{"hidden_size": 128, "tie_word_embeddings": true, "init_std_qkv": 0.0442, "init_std_o": 0.0, "learning_rate": 0.00727, "lr_mult_qkv": 0.4, "beta1": 0.95, "decay_fraction": 0.83, "batch_tokens": 32768, "train_tokens": 99190000}
Each number is 128 + 24 x the weight over its row's rms, rounded and kept within 0 to 255. Layers, rows and columns count from 0. Numbers have three digits each. The size before them is the row's rms in percent of the matrix's.

# layer 3 MLP down (transposed), 512x128, rms 0.175, rows 55-109, columns 0-127
107:121107113179139117095095137133107152104175164104094138165112128122145102125150119117107134143107134102147174165133134129114139113131105155107088147135128126159131135061107139143098144138146126116100120152097077135102098111118123089116119106075131073117179113143116115119097176132105135118091117110134067116107126113106094145102127158142148121109134134115171111118160113106156128097115
095:125118140153121085135087114123109088152173106173112205141134099112153124139120117104158107150184152111114084127109109122146138125085129175118129176137128140124125107118100169130139119141139129085105125152162113133138118120156122132160098074136092146107156106137130118130136171096146124145160115125162174130122156093130106154152109163115116120112138134109119131139104084103128141118169
100:102144154169127106070135144161115138124162108157151152107140146113102150136106142141117150107145090126120088130117093138111139136117135128122146087120202156165129081112124110120154122121118112109114110126072138159115134131097126130116102119197144130160109120139122132132181125090105175161156135081115135155129128115143171110108117063115127166120171123130132142141122126130153123125116
097:141137124129141139087120135131140105099123109081133157094124155111111142139161108173143157082157119144101111126115096167180100142138158114133119125105157135107149159125116112134102132121132141120130154187119135156107145181130151121099127161146128161156095158124167112171149098165122121145110090119143132106151136120151140149154102181151156100156134112109105155092112092149078126094130
098:130101104154169125143127137112160123160153186139131084138171125108098088176114130156129126150113108117156092107139115113153129130092136119138130121150094104138136108135127131139138144146122162095127143138142115138101123099086118161099111096092095084161093137167123113143116150104116063090170157151122182153086142131129120133105152179132135131128109141118107139129133104174113101126112
102:153137160093154121142167149121120106147111122104133077142091095130126115137164117182080149179120139109116147148188097130107142088135149131161144105151101136123131171076147154142155084134137128111081108172145103145123099151135107143104125130130132131137087115143154139132136135088131170105118106125123124135116072106132151157163141124123147147094132157111119123124114088115084119130120
103:156119143180098146109139137141150103116101109100135154137177149125147116153129117172129170129119112150112184151188115144083116148143099144107140137084154111089074129081131146119162090102134162139124131124129155128147158089116112105147124105123137147088121095120084150156100162074144140119099122111160109136131150140121134143102136105110100123128153141104089120140146105137146150124136
099:127110155173114132147149114170194102131134133115158099129098108135176150134114120115103116132150133123121122151141139123161201126178131150137119124159095086148126091139143161113157099095143114120119133114172137105111167143107114116123129151122132177145091137155087144147163128141130109095132095158153142133129098126108148134115116150180085131136145135165117125099161129143121105172097
113:151130107131118127123137176118141180088103121149140139091115130162149127121101129139139124128119145084143116109128114122139113067141081122126137121109133106141090099173141132119105111095152087162137133128117117147140111190122121181128158151125159075134124074145109100143109173156145130116153141104126181140103154088143176124094157108135143112123149112102160120139105112174132128134120
100:126171126137132125151089100151120170112141135112143170137125138179110141102141167111143100172144125125155141120170102093118115148073167150128155125140068108131119127138084151195153143168140115115086097138129119131123100125095155129114124108094129107170138117134125125130137150116178156130110125140132115129091101132117089149095108129145132115111136172111160139096167118169155115135119
085:108129124111196124142139131124139144127151163095115113165109131126107088132125130180134147172136180098174150145118096103151177154127156148123122133142115126121072114138094142149147097114127123103139124115099131139109127100151068119140108109130155120111109116092137142120130148120132077110110118165169114102109157071128147126106155113163141145176130154165127116133142125135124111174158
107:134115144141117143103139112109100122072128112150117096144116119098142134144133113164143087125119149140155147095116110114122139124108151147137113131143110153105107138126134087118129150139103137089129165131143112132171083132125100066127135121154124153172040099123102110090097130090144146087111133166146084163136132101154088121154155124169130119105122133133141144103080122108173110115123
095:145159137140106102144129103125153149126138133102140166082136116139130131077103110138156149166096093131146132119166105117134111119147084155144117113163092141086150095151125129113098096166124104152131105113114105134149141128147136118123143125110143136118147137174111117130136156077123096118147129101134101097126120145075082120107085103149162083179132122154172140077135156135177125150141
087:139170178146123128135194178147124138090139121129173164116117146111127094195162153171132126145110147153139128141146137134123153134131143137125152139098122137152118145125133177122120169087116123094097079118087131082117111139135116109137118169107138120155122175140134096108134131132126105130126150099145141159156133102126156111091148151090139082092133123135135121115150126104153136076128
090:140147130141157123133140140102128087068105148124121133106138146112179105122139069123128098106130157145117146106098120112102133071133129151164099121087145132167069143123159113132127125130132150164122121115111128108100148184120150166136132105138098147129126121098089174090097101121085092146139147166149114081139136153089132133115152117103096142114123147137118130131139150107154111123083
095:144098136156070157137118132142132095139081107116122095114100170118145154102109167138129096156122087137129123136164115157156131133096119162159134132130070159107125096139130183138123110119125131123124121138127116140151124140149111095116154146124180122138131117123079157118167132167112108089109133092150123142102128097168107145108149123169122142157100092149115135132109156078178115130098
102:092141100139127101127090116151111113125129161132135092146139141129164172133157163135127121169158094124114073108127156126124121122101117095128126138085117124108177171096109133137124131117184170122089073131152130114149103155151145098165110119109074129137113137142132102114145125107140151147113126101115134146161114149133097149111100166176137192110162127116120082122125115133153138119108
097:109160130085130110166108179129138159089091137135174159115164071100120116154120153119110129161148120154158157137139118141108117137117127114130101134163109116145158103105123115098136124150101134080110131124120106107134124107170101140158109095154102117145128095151142117123121117131132143073190102118117084099128098109176164110130119097119168161122149129163159124167118132107129115101140
090:103066140129149124093092130154120138148145101115158128108132088186092176121097118121136123146161095125152137125092146127113119140098107132167149138158136128115081119094109159100128112150092123122119159156102145138093137135113118163157127115150124188151109105118092077125098106139104127135123133089127167136106144143110130118099137126135094170142120095128163075097129134113163135113130
093:137118115111139099108132129144127094150138161144133139118079117150133110142124101144136096129099139168166109153132162131158125115169190140120100168105110103130113161128148184126143129117111106090196104127115124152165121164151144163130132122144123091111098119148110147122143109128117163113157130111119096156115103128119151122203159131115118152109095095162113108139110161143174162120115
097:136188140111099145153130128123144123118115130081130153128182123156142102135124113169096107158117117145135073121145128114140129121109105133136115162142113125146079088169143153066166134138156090159090091109136144132153102083087112107122130131156123113137109135128108140145104147133162091159117121115119110111119134147080144080133122079089140133132162153132156147122124125143139152096091
105:162112163127084169111119161177149118149137106118130111100145185103158113120139148161140135122145106127117131083105125124135117134153108145119077112146123085172113143162111124150150103145124126127153167111144091149122136115145158116103138061110152168109159125101109124161127139135133161127121153125144102158080120124164119155090104085111129099132151107142106132107136176107170146115128
113:117175057119113120148156104119135130113121092133163160103179146134140141146095122163123156151118115146157129134108159140083125100090094148117146113128117103141128106137142123124091120095107117096098166112124055152108122123147097131100136121137140141092135187157124114096106076128136112151120109123136106108158130145129146120122166152113132075117116133148178100137158142118133111101129
104:093118163152105150159144175100133171131096111145132115128098149120146139164130147112062129116120143142135151089122114123137162186145088123131164117130162114108135131157169142175117122108124084128109088155126111178141160105121166130112080111140136144148118117153155139115165098157108126119105148152118133168153173125131137135139148152117149071127095115108121140107155134109116136102147
104:156145168160089152138187130104134110132135170152126142148122106095175144155146134113101114106138123119108109124118121170143126122113071140114097201137118124106154134169107164153172136089124135109122128197118106148160120116166153116113134168102121176147149121115110115171146128116111165127110143102156130143111135136085135125112115123103130131112126132110135138076155102136114130104139
096:086118096154117136109099119113118139138166142138134090139107182100138154106139162071116117117145145156124075089129146131107133119091116113067126146095123142124093151094114086131133153135169151136118132108147078140141134098075063132117118127110136147157116126123118146147147119113135093122118111121100144101116104124093085157108085089129106111142142137138145108122089154094127145113119
090:114149081128146137137139086092148093133135138153119125101178139140102094121127158119103126101092148127131107165195117100107115129119109086091169165121157131135145104131111157143136176121150167128121088142120139134152072115125178091076095103114117122141134136149137131103096123121127111128088103132147118109152170135142126176119092140167126102172130120132117130114151109140129140134103
102:161147147137127133129154139137156126108130127172147113165102119127130154116155111136109126083139076152085097119132144147152185119148144142139105110123147095172070088103175097122108120151089164082118103124123121139141130098114138150135127165139136125126078137090130177109115125149124125140131145141126119106122151144124149165169127164167124096148155071111086107149109136113109114137146
095:180092154148084107110101068117115134120116145154099130143116130147142140076120194074114106104147156147133151122135152079127130101168133123124142158157143115171146140114121139167139122116114085183102121113149132103124107114110109100140152119137114132152153113171114127099143118107123168163131088147141121154101161144122127125123136105120122127159132128097129083102153166121088116140130
113:112132118126128133177152120130131110155120157100148112133109158102095105162120088144160143129146153097128117132121134118132139120091137149114152170123105159119100146109123121113152162137118173142113162124138102152107100119139129099071172167096126139116117134124148085170136086144125093158091107134123131136148150173080098106142145096171115191099122116080128101142125139100098102114144
096:122104117096131120168148103125144126121148186136127122119131094073122129045105094109155110115116118113114165117119123129111157153109149148149093132193117124098135110108162128174119109170124144128083127144106128132112141088113107125131162162135119154131118114110128090097122133110163139115128092145186128154148134142106114156091142122094091154122127129135159163109161101103130101124116
102:140178114133104136070124155160112122141140133129109143136133105100131069162108119103125141148146158143155121127153146105172110097115097086122177113164138129125116119112117120156107168128114139089162133129167090149140080097152113108140115147109119147147121115130144123122113126124184133142096121147085168080117112114158123162085136113154146121090130123093112144108110135161088155163142
104:178107140170130106152158139122166122170103130150089115146077112099116123094080095120072136098138124125152163131137154098104129119110112115157106140094151140140115121158132131111105109126147130107157158068138105111089097097123145104118098160126118150110127147120103117166113149111107117170136124179140136152129145094131118121120143138128167147078061124117138127105139126098122124106130
083:162101141129133153112128102127149111102137096138141125142144119152121146083091082127122131147115095128116139113113146141123118184135147123148100150163125114092161108104137158146096117126130153112077140134171110092167123122139107089118118115120103106132160194156146153122120168088172111139103141159177116083144128162109096176137115119140082138145124121131152151129130110150174103110116
110:109142151131169134116098129116083151161131140124143164116112099107130107173127124117158139074135156103134130191121180116138163147132148130106141130141150140119109099119124157134157146137100126143134105165104156160083105159114128132125142118123104174105145137087123132127142113154165113104104101111134110094131174103143147114149161134105166142158157137065131173143185134108126115115145
106:099149077141061122145117133128128145125158145089111111151128164139086126107093142117124099107103122168139117116124137152096086116087143121102117110129138140123156104093154113054153161080151116117133188136133113115154141124133161091107132168162128125122110103149111153124165116122129120098154092086137171115122137135116128151171160134125133135071130098125113100134125130128129121132114
092:159119132152111158168145154150145146139075156108123144116108136123124094142110130084084133140134083101110107185104107123115138186104120122160130212107135120100138106117108139096111121165121138133127130157147121145088128114093101151099090095102143128131112112131096095144088150160155140126140113091136132137118135124102119138116159129136101123124167152141094140149123131156153185137114
101:141169133104171119123138169128123155118137123135137136150121154142181106166162129133139124128121109131133124083123112132128136121152096124168138123131171078126114121164139117102155141085116115188138146171129103139085182137152152099098136080115102095129145176129131084165134131135108146143126128121142090093180077123136158109113124099169147141142103142102106120129120124148146140119095
098:116116132127153147127124178137118131134142106121141113120103151114126135169120115133068132159097137153139090150149148136134092122097139122155151127103130153145115135115113118228098114133100158123109122178151130150106090114121121141134127157159099122129139101131125167114094086116158129127148125136131171128130160143091110126181091131109110168167179129087145133106144134114127097161152
110:117099139171135110110137154152112093143073115123125090113134128087162112095123147123119159089125122162091120181110083129150091126115135107114141136115153145130158167151076151111146135130148111112160084131096136160152088120123132122092073115096132126161117124168155092105143095127099112121151110145140136158094114155108089129139138142135158139108137096124093164092143130158110122129116
107:124101165163132129151156130085096139165102087124112157128112118145127151145133113115090149137154129155122089141134106152120135098138132127109177176115134106150164094121136141151136109078152142091123127150148107138088140080170152151125128109107145133137094117118164117113102174134140124107130147147144167092143106143144125164171151149082137148147122128107136153123088098170158141129180
095:151107088130142118093137184145189132111141113117156129122146122114126145142178126140110104131144156130119101127111138147120113082150135152109120130066131143168105092100090118156129132144112119133153124163136096152152142093143122135157154107150105103114131124108107132177122087125091155128122170133115162108153120124120148091128075175160137149134166120127096152104128092131169148145167
090:130065160139130099129130122132124103119139127118139096118117114069140132147146105157108096122152116123156136155132137147098091101107152126102108154117101148105152072153155123088142166106097162116155105134128131101159129088125128147118113095161090172154129134113122121147162119145110152161134076101124125097150093084119096115140102155134160107115202134134141154126094103141117117128130
101:164151134142143124132158150123146083124108123165104130140144099142130082132102105118140157092112083092106177175080111148111103156151122119107113079142138137144119124166192130079126122138124146135109098144100158098111107130120114150136103151127109139142095135106147174134087112152149164116136111139145161123135094126099139125123140119103056141101130124131115124100162123108121088152139
098:109168139176146121086102096126083100133128143137114159117095133159124099131137133131115154121121120139119133109178118113081062107092101160113085121103111135154094158137093117179120142117123140155119134151094143115138099170092103166144133122103138111124160138136100164116176120131134153163107121144155143141134102127122137112107138114091105188112106158132113135114125138122089092117158
097:101115110126108110144162128110141133152171124146169136091111166132121126089144158195155091139145167153157131132118122101134131153129142137118162128143106146131125124109119136140105108087191155154134116141138151201117116121149141138131087146140165134129165134138099159147135153154156136155082127134096094130097114124123136128195101136137105115098121115179150130135125082128110105141128
084:157111141131155162125073141111141084142103139092135166137146091154137134130131126161165131114171091124159129119126098122131119127148131137157113132141122134146123105128200141121092122113129128102127143099114143163121106137151118131165095132164149145152150144131180152172167162127100102146133137147193150142094092156172141157105114133132121124157168169102139131108129131090137118120167
091:120140113133102115114155123114121125159161149132133130163124141136162171099129147132195170129145134135130134116151086125163149118118117132139129090137214133109116121069124129130144097147091107103106204132090159096126139095146141137109118135165128100100147119140149133128158132126156130125125118177136114133106148146099141141119116141134117084085144110135115136162137180111112158111100
109:125154115154124102118140113072133187112130139169093092117136134138152105122072137139108154103144128144137130101131113139151130135088178158062132118131118162126124134100121125146124113148144134148113175155117084132122103133162125117130134138131131085134118152156134095087092147109159106110157163186159140080148116122136093138125160132130128148119126115104105125126132182126152074144140
130:198139114115128167114168138126134129098166126114149091132087108101159169129151141114159115138107180093143151137174127094161144132162144146093110109141126120124100131127127093145117135155121152138107134141125093122140124111156139123178094123093157094131145162125120159139113140141129189137079177116071147172138159132126142129127109106152142138117128121171141111128155139112113139103138
098:123108105156116107145165158151121090135178177130146154083100150109102134118158101121156079107155178127174164118089136140110110104157133092156101095161136149122107136129128145109131144148145160113139145104102118109131121130114088156130133128096141114131149145124144166109120125157104153137076134136146113157148094102122118108147134117154133128138182123134151187122114084099140087125147
095:111117078135114110127145120106077087105141122138142130096127118181180129124093153142095149159125108112147089113126134115158145079106117094171145130119150147137085136130116119113132130106126173120084131155157159129123099154134105142113146127138119089099110148114101133117125102118087109113080157166184134127138139133126125087139135088126140157139152174104126162115105120080112097133149
099:149128157084109156134135138095126129147152082136136114149151106121072151140134134135160152101101131116150121092116130169134123161131126132140146144169129072184159111102141132082152132157094102136148134123136089096096117105139168117169126138110125126080108149140140149141143147108142122122144098160149192140130163137088140115150181108133133113100108144144102139176156111104147121132131
090:157140154183089112116124137100087118147145166136103076106111146080156143143136133140143146124150138111130139116123097134089113137131130093163084136110132139166145095137121070128136139122113197143103143081089121136118119137143145123111150116121132094114143104126101142152141167078105107131110146129127107160067145092156145133144157164110141118167141129119117174143121117164134138113119
097:144164162110159110098143166109083130104158153085160135152140136120156142147114154169123185126132092142099143125134129172183156167137115126151108117170147154128118144080137147139124113110083115144095069117093129125153150138133100147116125138154128103159088082095084147101166112128101141158112139128153141122141141109106139127122115137150140106138134174135142117143134135131121143118173
# layer 3 MLP up, 512x128, rms 0.181, rows 56-109, columns 0-127
095:137128122104173150124140148117142134151129153078110105137110113140066085135148135159071139127084113114138151154134120129137097115176111112159116082140147156102099113095158128135145114138120122153106177091172160163130074103129130119108127100170157113155115105106123142124121139108113130140171093126117089168119170150164116157121093122128145130114158101140128155127139131150112142099128
091:162114114122109136135129126089156116124150153152137142141160105086156123121117155115169175093129107085111144179101168132144120098132089115088113127153128156099143144148177135097127156114133144140144112109148109143091126131123103120154132175124147101119063116123145098134149129163177169107149133111117108097140160134086145102111125118078158131145081116151136115114118116139157106137158
097:083162125166133108132139145177079149153127141155118155105128117105130120127097152082078125146107195122087179101134136092090155124074127120150149125118122132144111149083148104097101142123139121153148102100111089099145164170137091101125117136132157181141130093094134144102126123134131113148115147101110131112135124122156147095149153118134162126099133141139113143161122158134140123135118
101:118144171108105156126119097153162130125135091122131111116116173130148089142090130105125102088143144112078148186147143170144149107100064167158166113150161121097131119100137118117149136144118128137159139118122129113142112128115089135153124176101110173152141150131128148124120090141170130124121153136093107127113098105131175121138126127163111131124155159108172102140150158118143104099089
092:156123107172165151096128120150144141116154128098106152128135111113143108129084100135122110124150064113091113157154173105147122096141145146111118129166121159111111114149151146104143149142099128122147133115123141068132117090143131119145087069076147091135137093145176133127142107122124098167109111122127135143127184128121125153152118097118106154175104120157138123151149159125118086136089
095:160142091114123098129107091120116119118161101186113184119156144104131161115103139106161126113081157147142110117136124058114124147130126145116112141108146117127134144124146128167126127165113142140126142115138134074125128120081162106161167171151137144100130101083138091111125152166117147112133147128159144113130125092105105098133106154128104089175138150146110126106158114088130140173153
103:109118079112132146115092164150108164104116158102104116142123109190101139097158124141155108112099143180092133130155153125122142089146117068126110164122122149181153167122097135162101108105129142120169142104135115151124138113088184155142112111123146103109133128099152118165150129113108107132132138128088116140154113107144162092189114120133127134132096119127145136118124152146127127157096
104:078156146129123120145148114167109089127177130124119160166117119100162136150130193109158144099148096137108114102127148128131106145140098118123082170133144125100164156144154107155103130118166123115154104118117143140077137092139127124132123108157144119153178145096137118154135121083150161110135145116123186149151138075126127126136123097085094143124123121127101143123097150100116174135142
102:151116119139126118132156115100153081114163153153162164131124156111119097099126115121116114175133115080119144151118134127157096124109130135139125112134102161122143103132097157104140115174114156115107123146142109143188148127112198167136108117136135113158129093153141118153075158077097142128192164092125119117108121123140100122132140118150150095143123112122107097178132099152133108110096
103:067104084092167145092083137123110108155193145131098155112140077164153118126107146133140128102110165073149103139106112164101135097095134132111123145068140159162147119116159156093141122137126119130138141136145137101145106164092129126107136097131158142114132069147117125165133132102123122127123125130145091102138112121106127139117115109130142131144118114120095120125069144159122111130099
106:117120072130186131104129147135124099139142117125148096130114150111128147151158137102128084141092107120132115159091159110170194077123122075158131154116128143131123113076174121114119112122133172122150171178099104131149101166140135149147118112157115149143117139092113129121140143131131122121193123131139107102128145124123105097111153106083136109163145099123120112122119101143151136099130
097:138146102147098125090138144117122115141120140179103132098097128151121182124137096150137128112123133123092140108123138151109161106133155119151147149177130140057182191148106107130103132103177094127122145170118153112096088138134143126167139092136107130122133120149168100144170134148146167121101120117167094095143149147165100148137109093120115096158130110135140157145119143138135136124127
088:129169074139121120132109122119136133107108142153135125097142127131165108119156071114128098109112173169135150138127105149122113126079157095140111141210133119107169113122105140134100130130082140148142188130157108124143111107114124145106150145166101107151112108116117106130145126143087140166144140175127138111117112156137113114129139134179153148166109099134102142109108146136089103166094
106:154138142135104125124102098170084149136139158126126171118179167176141126123102123127120132116118120154103112117158095116117108158130151183095147155108133151126115127131161112124107077108140152104110094157174074115053107072125139157110112101125138141170105114127122107141116122152130135114162114126103126126105140139093154119142125133170116109126091131163142110163094130132112140154110
100:120175137110089101119173114111145139168138164149141091149120118105116128138114151081160103102110146125184114165180156129143083126102114093116152129157126131064176121121122120134132190111146098121159150104120142162119125142125141139132145120126141109128129112163124083150082112109141134090177151106141132122147115144121130119099114145090117145107130128143127116115121135117116065110107
098:139118166133108102103161140141132129132171104098171128131121126140150111106139124146163102129110118139148146126074146154108122106177084151093085101144138163084141105150098099142099128082135134166103162167131156101100131122134130158116154107091138105150117147112133117159129101149132100119119168152120155135145122165144128128169125133146128176108180144098131125124067170129124103122129
105:146123137097138134141141119127190125139121110177096072131099121150133141115127131139130095154175105136114101153156128154119114110118132131144124174122100098115133110145161129128131135100109121163094120076088102064174101136169105113111136136140159121181121166135127134120108091091146109093138104151144123067142104129141122089144116124164103118157132136156095092103149117118117126121131
097:190168118164127140127139125122111122138114083156114124135123119109142108139126107153127125169120150152097118123140147149113147125121144103147093121103143169097125118129105109109113089150201143175086091113106139083128108134153132108126138187121125103083148107112144120146118113147170169132143143139122161111133109122122125159136160126077157121108142141126087182115138100107140095103168
103:127094090129121133187111111136112142104130115122128134137120186139098147163149108101149146135119099144131149149152131136170125094098121097118141126146099139101093162083123135145153139140165148157139099117099140123174145130115157137098096159097135096097148146113098157081154137113118095143150117153155150094110118145154137134180133110089125145147141119126088119099158116160111143067158
087:174160138097141143141147107130090110160106097174160137101119144148146114119156090116075096143114140134157148192145158092121153149171105167115106138131142147084128127059132167148110118095158121149139126122129104140099155121136115134114116120141116140160118144088128122101127127144087137133133161098118163120133122104143091110119115107127134088149164131103115152149150144095163109138164
109:147093130116121115113088105138133129161113147118154109146127132148111168135124132171112115117103118143159122132127089092133132136140141128167067160107123143111168156143094129087160098089148167129152179152123120122167144121098162106137108115132145125110128098115118094165135131126149180178131117125118109167134145146117106135120120086140173132057109101114130114106160126119097154090102
110:105147125156138127095110139151117118155149167130126173060147127122145098148167174139146140099159147135103114147120177134088119098150145124100090123115140160142133109168098143125080126118146105159159141122089106136129171125110124159106112135140121160117127099140153115107143064137120117120123166149140126136147121101201136129157107118155149165148115092124153108143084130130130111140138
095:172147138131097140143147146109103132134207122109125147140114144112092126105110168141127089143126126103141127143116130123174106124116136147150063120112106138147132164155124126142140074148174095128151143112141143118083139142127189133119124095103122158138115111113091135109125106145107120120136163098092144125101169092102096097110126171089135121178128121109121113122093157128085144135123
104:127101129074126163108115115143147098090157133163102133163135160124137091156167108118106132106106100108150162132093114112113102090122131074089108112131195124125122167148131140145103125147121119112116114110142073159125144089152130162083111116162110144156139169134163142097134135150147084101107159119143116121163111122162147133164105118158118122152129148117146106126097137136111095122146
102:119148122158122098129146093092133090181092105120138089142149128160131151110126167102110157104120115193130124136171121154109130136125137076127112140110091112078108117131120135114160099105147149163112098104113128111153159133122111133091128156152129124159076105135126119124126134149149150121143124183116129165107115099142133100126124135143115196120125130134106064094122111133131154158100
103:105170148093124139154158090142137182113102128119125091136128196142098133089110135151142140110125070152077142133097150114142132165128105138098138158098185160133139108134135140118151122112122150141114169152104126112105133180137167106140121129112145144110183145134133142158137123114109125123125107111175146149135130143100122113058106097167125128132136105136099145130147154120127147109103
097:144155154112118091141093168104120149114120127077127123150133125170129134120135124112097152157141142121186117087157129138161096137110162114117134133166096101120136125143155114110119136118143114158132087099145135146154107124158101095149111129135143155097161133167140136122193090155148144113113152117088088155117150153133123158120088136123120154114149103157161100196102127135100138109091
095:136123168139139124179098109133119102136125116115111117154080118090130117116129104137121155125115128110115097124107131124128139140146118135099140132141117128117129125135159126164107120114121112144131101111174167109120171146125159087133133104126136215136116194085145146106139114152102141076069153169145183134142099108131128116142127104122147132162121156151169066139109148130114117156144
110:118078117097121121165096148142131139095134110152111108174134127168121121171117152128120134137130130144142137135104132163160106134128088089141164157110130170133131117182133071142104093087149077116071085108136165123153155111143188101148126101140100141124122154091123111141141127104125120143150138119113159124167131130115150136114097105129121103100124169129107153104136120103130115102169
107:102141145166097154087122136124157149139111121139144064136117126139137149166149186097114124147123129126137168159096147122101085121122115165123170121093121086140138139137095114094121090101111120135164145122137145143166149124163139082115139153136102124103154138125111140095149108129080192135126125129086115085095163120166107122122153095114117114113112127172152087118137129149128120126118
104:166086102075158139108113124157129095105168093123132107077129130125075149108103133152143110128138139162164134126124108133114156139100113152138135117151130175162113123139127064087168123143140139132116135134142087192107118125122155171110142129171111113136107122097129114174177165123121140112132121136142151090166154132137109120122128113132122115123081122101086100142136134134124163122114
101:068111166107152140105146124134134107153165089157120082161174105121146154116157133101117163124096167120130167125108101120134089106143114134145078126158095114139112135131169136129120126122172160118105122088118146183188149121136143092107148143167114112111142102122118136132176141105140115098163141127098157117130125112144150145142121093102138143154092130105143160146098123128133156106122
090:132114111153120122173140143121079124109125134169119126113102124152123120141131156137109127148134169096123126142101177182168132089140073106131117087138156115133118086131197130140115134093177134126137139106115099144151109136136108109155117114124132144118093104128148137148112083134096127150114127103065135147157178158083119104105104116115131091105113153136162130115125138164125140138086
117:148159063102114153117112124170172093122137132129098124119138102112158098163112140142138103112139104131149148097166130175099122162131128105152115143150143139118160145113108151075140155158133131141137139071127092116105186128073123120137128104150161117090143127124103136119114130126142116118181142118137076140137103142124129098114157115137113107159097115152094138154105110133183097124134
104:173124149162148122113131104106126156124137160106115170106143153123105111152127089126134131137160110176100156109088121109106137113122131130076142101116113087122163110138123094112113116165125089183159111101138113129121089120133101129149132107126133165156124124064129128166145121154124132143100153110144160094055133127138104118153104108154159180123144160169137156103134122111115135141134
096:116156141108149102109085104119108207145145118119155128156139118119114102086136099168147119116099138148133114147159081116099140145148138097116156114151137131101159145141113110106112125113182112191115124122079144121126179119161083137160154157129127107095146163145166140107150150123074119127140158131142148131127116136129096127116137107127128139129143152083131137121124117080104105114166
104:124123132095105127142122152139184138125112130124123105172091150125115124106147123123135188138109151164158115114099115086134116156099085163122145152120131114132125119140163121101139070109151119141124134130138102117143126110099101109151168144084141140107142161130134161120156191154108111128090110108163171078127150111164150164118134109105137122105086141133096129166096132172132122134094
100:101092140141161124111138163131161135092095103106132128149125170118109130129112120178127106142095128167148149136115169145105124136072170061136152154131135152139172073089092091146150106124133134146132158118129154107126131113153139114148124140129136082093118105140119178140107125125123106128164101123154156176122121151110108162122135081144089134113083118106143123144157133129138112118148
108:103158118155118140118095160142199120080112116099108123139128140074133139089112159146120137137160148108155126180117122102163177105154146099124164124143155127116122084105130142127103134115146105125130142114132126113100157107149143120089148107126121105123148125148146133144146124138105111123169158124131103146114112153104149110131138093153188081156155128131154121074080097151129171140149
102:130145116104129160109133124114154147108120119133106171156117141104093139089150097148104146117085108145137112143136115100130119105103104119114096120111157143146150114074128112172084140139156135111146092115129136118054143125156128116144124116077160094143166154099089168131128099134124107122101148179104181108160111126167135145146093092125171107137127159113099135109118122123135105151150
089:122119096127120102097166122109161090076163103124150121145088154134114174109137130133131151137109082106095127117098115124103108072117140123108156108116157137093106118130168111101111102170120150087164168108105129111112154116142105145159155141108115128141110107135128182121139109169104084151089154133149127110159125104133151155141101137125165140128158102146147134124111164141086139169139
092:115104112147135127159105106112135157149167083109161142092148088138137127132133145082110164138164120089173101135084106102169119101065131134124142136151146106126115150141123099167166080099174128176111113169098126084140122116120136120111172146140122135125156107133139129100139144126102120142137150132105129124152137141133159127157184141132113129141081108101114121134116128121173138124167
098:144105199140115172101089121121130123123150126125164135122177117106122143128125093112144150092122077098132097176140094097177167155151141147141186124161093146134103117129137134095129115093141146144151129119135135120132154127166155096128132139120117182168133105140131113089122120161135129135104152132093108122105118117073142129133115098151113135108114095118148100163106080144133121146139
099:147148117108108134095117115142141105119069121131141153132087111127122164126132119140164167128123088132144097146119146141127094133163099129090156122128147096104139152162147116127125133105133129112111116138127107163136130182117114157114169140176129103129156135134128178135128141075096151152144172126150109100166118181138130071099128123147090090146111174135138136089132100095114177119127
106:154122098092128164138144178138144112129144114094147121130124130133144128097119140112114140149117141114150134123120180150104138146128169085142092084044148113116089173138141081110139115096119102119178130145074163140135118134151135113115116124174134131146134134114121129150112107078153087113135116130141140124159094140130090125135118156126105106174148164153127107089133155156107155134121
106:092146115137106083138153101103113126107095148135141144083146176113124134104161124147081099110101132150149137152159121160139087132096109151147166155108128130070126105121122124171102152105096127133161134145112083135134102116129123129172110118164139132063083141092135098107081142129125122103139137110111106165119160129135148130148165150156158116109128101151132116133091142163142140151130
098:115160083125125173104118137129152107148133096107136151146152114175168093142111154146054124104078133134135143152174086120129130115125118137140107131160080127118119132133155110090136159135143165119111121098136134138138114081107115115107159112110129133125087095102130143156110125142143149128141125142126120156155174135114140114125095148070103142178105142145146155082085147138139119156100
110:146139128149155102145107126127097133097130059161154070134142119167129058157126114149125111111136119114129119160088094128112151155105143125116156148131166118104162114165091132134113100102139175105119150155145110133137165109108122165143100153119166127131118137117122100095113118160145119133100165143102127116130132159145159094139155152123141129136154168137127076139100162121156080139145
114:173076122152133169178103137127107110107096113089127123073099140128173115172087128119146107142104128100123092124148155103115151132138147092132110154163139159147114156117132102116137122114152160129097125177131099112131125163118156137145082124127112110167149145118174155127128114112129117161122166133101108164137191126148101141129099095105134160114156116122127136142114086159136149125128
091:125152134113119137124154132139152159149151126117144163122153125145141108168122108142125136112108136143153100096094120116188107112134148116144084119117146121151094166123117091113155136123142085148175151101084144127154133111088128164129082101211149120124156125117134082176133082117140130106114120122092146130120126072153132126156113107124153125136106118148164144136130087156100097154130
095:140110144150120135100090158076141155127092113173124117139141121152082132090165133182129136112103107148174154136134143129081122126111135133152136152138113153154144136088103134170117137096132149105123106142141131158158093168156137134115080120152104147101123113139129094136130189138115134144163105180165136108123175089126149112130091111108148137113128142159109155131113123139133157096091
100:104114148214154125094140124099110139093133146137093131140116110112136111149168113183107099153115121122162144150140134106085126123128127129138134142126140130120098104135148124132126076094110136117101134111086140080130119138127109133111090107130156127126161135100114102106079112142139111076073164111094113128117151072161115109131114124157132174144130143146139146106146112122118152167170
094:163147127140154139153140137131099108088146145107121151082123162122131094154129105136170151105127101118164099141133144140145146106133109101150112119142139138091136150117171124077110111134145125120162177168084108165086139122139091096113148096134140113142136133121128114136113133155190121174111136111131140090140151121114138143097066085103108149128136171176137123088148153149106111124135
100:135120074138123114152116104144106116161112126138178133161105141094142138073101129107148098129161105163135108100132126153144105137148146101121156120114127116134111096174095107118098148110129178156138098087131152144149161121127139110131159125158178069154121088144133143149143167116102133139124131163115157137115150159151121132160149133145108124183133077126132105143099114095137145160164